python train.py --n_layer=12 --d_model=320 --n_head=10 --n_kv_head=2 --head_dim=32 --d_mlp=1280 --vocab_size=16384 --activation="squared_relu" --norm="rmsnorm" --norm_place="pre" --norm_eps=1e-05 --positions="rope" --rope_base=1020.0 --rope_fraction=0.5 --qk_norm=true --attn_scale=0.195 --bias="none" --tie_embeddings="early" --parallel_block=true --extras=["local attention windows", "gated attention", "value residuals", "hashed n-gram embeddings", "an embedding shortcut", "learned residual scales", "skips across layers", "weighted sums over earlier layers", "capped logits"] --init="trunc" --init_std_qkv=0.0196 --init_std_o=0.0 --init_std_up=0.0196 --init_std_down=0.0 --optimizer="muon_variant" --lr=0.0108 --beta1=0.95 --weight_decay=0.017 --lr_head=0.00561 --warmup_steps=0 --schedule="wsd" --decay_fraction=1.0 --decay_shape="linear" --final_lr_fraction=0.0 --batch_tokens=[32768, 65536] --seq_len=512 --doc_mask=true --train_tokens=431800000 --steps=8869 --dataset="wikipedia_en"
Each number is 500 + 25 x the weight over its row's rms, rounded and kept within 0 to 999. Layers, rows and columns count from 0. Numbers have three digits each. The size before them is the row's rms in percent of the matrix's.

# layer 4 MLP down (transposed), 1280x320, rms 0.0668, rows 404-453, columns 0-63
107:499487546530467458545459479478476497482477485502518439548496506491525529527544517503487493513505465491518475493461452446514455510484436526534536541535473541462519531491528563507523492477450492
090:468516488444510473478521536548544484518500508520530509480542529492491480533496489527511520522495461476477485510513471490501544543516463513475534481485535520501516500537495487515511489490498550
099:490570517484484493520532457486538535491519508469515533485474519496481536541496500477533510511481527460481494526474494466457484527516529464473465489467471441536531512482482520460470475492546506
097:506497513474509494465559512492488500508519496477463520455511508527473473462476500490502470542519465477525484532509454495525487491467494510468513459492477520504457522501492537513451534500508534
102:430539495499520504500504520493526477540531459501531479538477530519480525509503458510490477476523515554515511492488508472488507496514515502504524494507468529496534539498503507500478492518529505
096:476464486493495478515471503497506474542502497495429481493497475518504509503507470479459487514471497510483502447460533471488487467463478531501497468503487486495530529523478497513517523496511518
100:495476510524511546472484466492490478499486499523535504490457517523507537481483518462525482475511485525530487547507548494557531527470452511488501503533524527552513477515483515509507515491446469
098:549473507473498504521495507532494498520484514483514507488446487499546463517533515468490507470527540454497569500472492471527478526531519499564502498503498479461473502534510514517513477500499539
105:498483540539535486483448492489465521509465460524515469521475507527500496533460491443495477480494560525520533462523464508522502468533505479470500517474470447502495528481497495501484506491484512
103:481489510492460494508516515527534492512510514522470489485453539493493520478560522459488460486502508475493515506439505541554509484495507551529505481467506504541506512497526584484493469498465516
100:468486530492508473516509463526491489500555489514468507523463474515506542475454508495529486481502492497536541526504523494483501489502513488488519484515526486519488554445517505477487513467561490
101:477527456503547440476484497486505485536477501492524502530512509462516460563500551533479492476506489499530562523541511497474512495523505505484460475499462512529481489464492488491487508501499531
101:495496484514508473527511500513511518496508514523476470455516488491529501528561442539488467506543504516489464514504480512496504488462506438553508485443486506529485508556490506510432486495479482
097:487521533512543476480502520515472478518472486507463487541533486507524542477488469517514506491530495531500513451473499495542510455524473522435509469485523493478504493541499523477499503503503468
100:527515490513471498519505494500518468510468522483501507461467499485536500490529428474552473514498485495509473483465478492479486434512467524548467454539511504563460525512460532518500534500495494
104:516494483509459511524479464513472479503504486498497516525460523515478494443540493505534511519518504533516434490521470515504488477490449448479471478488487484547479490510505495546495509486484546
112:516500484502523511474479519470537503502490519471522494549556474484490522503487460460513479481487520471520498462490506465487463484510532493519504477483520549531521506491500514551493516531508462
096:490502517498519538490486520544490460515523498521465512498521470512528472461493499525500500509492461505513438538502495514491457502498485498513532478477476449497509468485478482463480471503535521
095:523482485492518486513519504526545528491509499500489507460519493476512541503451510534521506495484517467454465509515500519515499487491517557505526472475494533472498528479504494504505501495498489
090:519493529457507558519546479468467499495519480475496507504512533476516468496482489482495484510509529484511508475499492525481533487485467514542466510518507483496486532499518491525513479508496521
104:487513519484482513480462469489549484495493480493476494502460476512457524485496484458495492509512480540537499487487543494516512494483504518477484531497485522492521541536527490537543493484509494
097:501500477480496523475545471496503523519528536478470527516526504481519468526529504493481502484501506482534504487508467466485457537508475483518508550484528510477522546496508473471492515499513513
105:464475507464484524505488549552518461502508478487460502502510517487450495475522489505543503523510493521498502555503463519464509488496521506518451494528478521504522463565476490518514494483464482
092:490484506456438552475478546566486504447548492505488484517486461559472489484491498502470485497497498520517499500509488489487491520519512496522505511487493442466532492498539491444478503484539518
106:507500495499502559470512478469492503494517461547500495474508487521518539525472464532514496446505509504472461497550494488472524443518466544515535466513486514515520552463537507544502518494483514
101:482521480494479489485469483498487475485499512508500491524464558544480501470504528459541495519472548458524500494503490491505546503499468508464505542485527507512520511518510500537463490545512491
103:533473489504516518519467497511454504521496513502462476507486506518490466519497491522504493521511470527505504503560537473498505490513540492504534537513469500556544469502502490532505471513483484
103:477505527497487491528491469502492494501509513491498460478538491548483437533514494451478504503496490487525512529482510475551443487493493506497521517505514483509471508473543513470515521482513527
097:477484466540493498460516486505524483486499515531455486498515557486542469550496496490521502484454486540475470487461525496505523494497455518490515511507467496511530508463493517501497481490510508
105:476536524459515472470463493485493535505480492442526522510512482554513539528461475527504481501504493534491473466534478504493478490512503474498558522480538483480515523438503549519497555529529527
103:512505473501488490501461456498481537524466507511462520510507487486453465482532550555480478461495486566504519466510475501512512459489483497498501497513528519506508515525516498518442481494453497
097:519476518487492484513506516469498514497507486520494496527535459483497456449490530522497496489482500502485519476553547547535514477522504512513533475492535526472500538471508494456503489495464488
099:529476477501480512524503496491492479487503494517484536482490514473541520511480528477520510443485512540505513516518509518511479528494547451505497525560509501518480514512531531444472495497485486
089:527533446445502473468556548520501470506501513503419495481526505486507485497551496534488529527515484498492485520538489536500482530526521502493483484454520509521482494501475506528512530489528500
097:509517508498477516468491507548512491505503479483552498510547518514531474498492485475495528512478473491484467521516456475517511493480507504477506552479496476547502524455478489505534496496483479
099:536532474507498554482493485532490482467504480486504494503515529455517510512508529495538500481444488511471492549515477551506471499530471507500475516492501519535494499511468518491518482513490477
098:499513507491486480490509483544525490496473521495491489504537490522500480458484482536498484511482467506520519495548511493529525482488517497456494483475505502469487499482462557548461509512495451
100:503517529502528474506538492509520491494480474497435533508456529481490513495513467522485481486524547493557494518496498494539516494478476500492512512499484478502506466495548460521466517506488543
104:490501521516527533505544496476481514525479506486526477508521529510493474537488542499514479559510528433508481493475513511455547516498553471490523518454491514488484487529495490496523482502503489
104:472509522515523511455466494517478531495526522495501543486504492512508483518530501526502504486523521511513514497491498493482485457474551484465505511501483498557487536504495513487472510528513549
104:512509524543494471491520488494541501531472520507531479459495498538504527463507442517551521484473497543514476462509514510516532467497522519501547512485493475492528480496478501527549488531499519
103:505542530438474523462488539509492512482516468492491507452513514509522490481460477503535489485514540479496531480482503482521467509515512535520509480539465494511469533448505547508489539527505487
102:505478532480487502490530509468514476543520530500525480491502501486494491545492478492482482519504529488505452526514495518504487520513515490532510527472523559511489450447532487472516521488494483
100:472486474505482506506484525495489479498497509543507497564494517509474530531489495503493524511544514485474504495497486501462454514517505540491535490513485515449501514508520498532485531492492517
105:511462499508515444483469512515511503461495449574492469495517494487521546487517515457496469490523537486509502496465441524504478494502474504496486538498488470568484509508502527464523499497499506
105:505487491558492488477469522485523478492505483528492475490496506517548530529499540495470522458510499483562431484511542444482472473487535500472475517490522467508484472488448498527530504523478527
095:500494498520456496468526465567509466499500489518483481513500560479500534517523473518503529493495489474511505483543495483519480522472424509476504521475543465518497551461499499533485485513499532
095:507518435466486487493528513490493536528449488498536542532441529495551470507516521519512524513524528498475502502479483509490455520472502501494509488490502492496537478482490505486460528481500480
098:507513525484498502475505509488478457530508556481511484545500532479474467496526520479472464467506473473525510511496482505507489495497504518482463499495506492492467477521472536501514532517484508
099:505530495518466501525503499501517506477488498459505500531469509517455515486502518498513481468560478504495489528519523482543508465534518498516504478487521484475536468493554468503490494479476464
# layer 4 MLP up, 1280x320, rms 0.135, rows 405-454, columns 0-63
102:479501487467489513509481488477471528500524487518510500477506502464494500498486470501499490476529549476531529475500531490510473475494473470491519496472516476457504446442473489496465526499465497
098:474528478540508469472486495501544500479523505496547537513523481486468512515510476494485535493471468503507507516486468496448479531500528526491494480495489503500500486478504502483476507506541509
098:488522484479514463457522519496509489502516506483499505474476495492524478526495515475483496524497490481531529491483507504506490476483531541469498507524490469457502491486490529526487498521524467
104:507500498467479468505527521506503511514464484508498538520508487491552493506503519492511482495505514443503515501570528474530495530526487533483465488504499496518493498459480493502462416485492516
093:484513516473518510527549512465502478523444517453479503484516448462503466476497466527469462473511457496490498478510496508540525505536518509526478457556550553466484457493488508516535497520483528
099:491489523551484485518470546436497516507467501514478501521443497528494441531459491493478458502470534477501499528518492470484528535502514508456514511468506479487468497528486525492489489519507492
103:511496460506510476522537474478485500517531498492496475537493506483468497555496460487494483504487478509495486464560475528512493528528511508508484523512519487485518519510513513503489493503497487
101:476496505494496492513481529451506500509449499479484554500507498479494495510549527484466488453482479517513490460480479468499486484511463501497554447510478512525494485507493529531486517550496532
098:504472503474544481528486502503504514503511549547511444520450531456510497455478466521481490482471506518481501494472492480509489516527520554480499485499477511502531521484472509506523515528467496
094:522515542486508480487458460502481484469487510498491497497513456528514484477511473462473518468511537508467516488473460483512451536455473488523498495520531484529543521514480505464526504501490506
104:489483509561489457501543526457546512479512486476554501563511552511508506522560526509534485525481494498494475467503565505494517536473514473502519486488484521527509528517484516502520488512467463
096:482505473503546510453493483492442491513502513478504475476533497501516474507435533469501523517475549505490492501500524495472487486535498443517495517462484503500501452542481484557500505513516490
097:507505477483548473541486512475528546499497514463517501538492488489525490451537474495521528488485499499438474496535527501544532472521509567521467486493536535488503515500481491525495519501468506
096:515462493465539493526500537528501506483517493450485516479509519474541499517479525495518521483527512479465529465500520514513514479491492449517520577493542467528513452501496517524527505471534470
100:494504497490475484518524529493500446491491494488501467517478521548481487502483516486461491504501456523472450483503511504491479494491510503505522494526484493485513487501469487507484478550522540
112:493448463513508506542497473562451472547481515497558492511487484519538502501514510519492518489465480495474515498499518509473503470476544551517490469483522473487516514542522514500491528485462488
094:484509573523529542492523519514485453487506509502466510505510476516481455510458551450506479544534477557488505490514482515523522496472497497525508454532465548497515518505489478532525521510504529
095:491494498494482457495508456518466511521499537497478467514519506476451514517491489530484516465523530479447493484504549497519521495523500498495510511515475527511514459513454471530480483498491473
094:459478474502477491555486509538486510509548506493544482514487506503458528484497497494489489491528503492526497510502517533482485494512523499523444537514490503491526532501485496515504498473497479
102:481520508531504513524501493486490496492500484515554552461542507489519468485504487483502531476485533458511520493498535472510501503476511482503508502536501528521499517512506482487525489532443537
103:506487507521486489510511534550513446532493514486506487519493415461477507472510496513513496507513535518548493495474500514497504487516499465547494478524450475479517499509529528526479494518488503
103:527540541517486488513505495490494518477526476504474510484469481467523496515475494489470490502488514468522497471455519471509526503493503549519524521511479544487532484489496493512481462496486502
096:514477501504514518500515538520489497474520490555513476553463438504513516514502495497463513486517514497526542498531508469492498499539532500518536483450489482509528500489506424554523488506490478
107:535477486496515459504476471498516522509523480511463480491530534499511528469429483503525504494487516488496481512475489497493465522526461516499510435510504510506487519517515518471520541503557479
106:511493477452483476542456527527491520497501481508468497502503482469524485434519484543491488457470512501501543504463481467522510499459457481508550503468499561451499481487514521488454454545509491
105:513542452526473520483527536501466483457519517478543463512487520483477494463485534462493497479507493517521470482489496517453527507476500506503514531508538493540522494486500518517475554521491551
104:548495498515497550538448499506513498496504546535493452503489535459490498483504482473456542512523487526541522545505515524498493509485492502504483486494492489496536488523458496501488513506482486
101:525516531515517491519471495486531529500503514497467525517498516469530532507499518529479471486448504512517491536458528501539524512530454527465508511488516505515485523534502477500523495501495530
100:515516492495453482519471521512522506497520504454497519486472538528491507473529493468494465478471489475504497512544510539498485466465500506529539496525482468512487512468490464502468515514523532
101:507565500501474492496491507513519473500497477484521521473497517498472540567494526532535503486548530493478520516476480470515505471479460486481520461517537500488523516528506479504551497498509505
095:525531491486480491524541514497475465468503519506490521545458475497478516494504494529507541545473486592562520487489502510505579477549509481479500480497509495464521499514487512496512538544526465
103:538501479523536500487506535510526529467492464508475480495493489476533525468466504492489475469489455506467523516482468516483511517499495497511524468528494501490486510527487502484491506480507487
084:515508517476491536494531527467513468543475522486521534491498519481500501504469489484502479483563488463481548471526488534491530453533507517538461541455494501480557553480507488527465473512528483
097:498432495497499543496552458503484538469494496502500473504528506466491526519500482487535490483547498506479532509465521517471458468533460490536483508498517456498525485513497536486520439474488521
100:477502508514521538489482495481481464465466491507481526553517483496555544490473520516496478477504491559510504502488510496485503459501473457478536506517523501498466481564492473517508500534506442
093:479451505488509494525479508498493441486489460541517506507504462519461493493501477521504433471491493486468488469533518516515470544474530467531504467498522450483489547536470487488517533523474553
100:504501497516468516511474469505510543499497519465479465535486523496487504541467503539470449539452494485476511501513510502510483495504525528511481493519511514485512501483517505492424478530543515
099:487477506478492455497503461479511522474529492476538491506486478513448510513518510486500515498487531530495465461465487514474520454541517559483481471512489505466524507545489493510474514535520514
111:519489500474490487542466488449508486476511513507539539506568483504506455480498499535503501491498567454492537472511515529501479500498506480529556504480497516528494509479450556493460516527515507
107:497460504464554465477510521539516531461508503504493479492479496501472472524475521518532500485541474487527513488454519475507504506462521515481523503552462511530499488486524497523522494533461473
100:497471508454492523515482500480520537477509516539491492495489516513519487503444569509504520499516501477479522522507506501506460487477482502518504511495517504490484471445465511509532479525527523
100:518506529473503522519470459492504503523455484508493504504517533531527550469501489498503489539440518447475504550516547490476527521488469542509490490485515514479508471499454505510488511523491507
093:545502508527471539533503497500523519490467488517547497475485456517533442475552537529473470565530504505480509494516500493488498507480500492505495513498506516511493508481491530495534492502504515
100:508518496482447505498527542517532502462470452469510517500492540485510508517494476551480513480489481542534492519509508457509495490538504541519479518527513470528523496536547501502503511543519496
105:513491534479512471503503472496501519518465551512478497508524507474482474489448473494517476516471534487501480518499519488478462500523493488481491479454549501521534500528512525546505523514551465
093:507497480497511497481487494454509490455488464482498503521506497483523516509500534512490488536479469490482496516494526499492491497484455532505505540538477525456494485542554514499507445473536501
097:514529482541470536509522468508509450468500501480489534500487480521501494501513517521481522517540488504451475493503494462485503475467530519491556511491506455476500481494479507478499501483502498
098:501524482477551496511486517479533483457474502527581494511479535507476483516462515496475527459520471499502511514498470525546519499510459511514507450492512484505454521487479480489532450516502489
095:458493483505517524501517448464466499538540453504486483534490497533517515486477495459473566523493497474489476548483511479506492486518532530503515485514503488474475476470514484499467502513512527
100:493527526516478524483515490494517548493472481444453500510496463461475497521522499505512588525482527530516482495473461497531508486516503496473527477472513498479528517493529495519531540526490483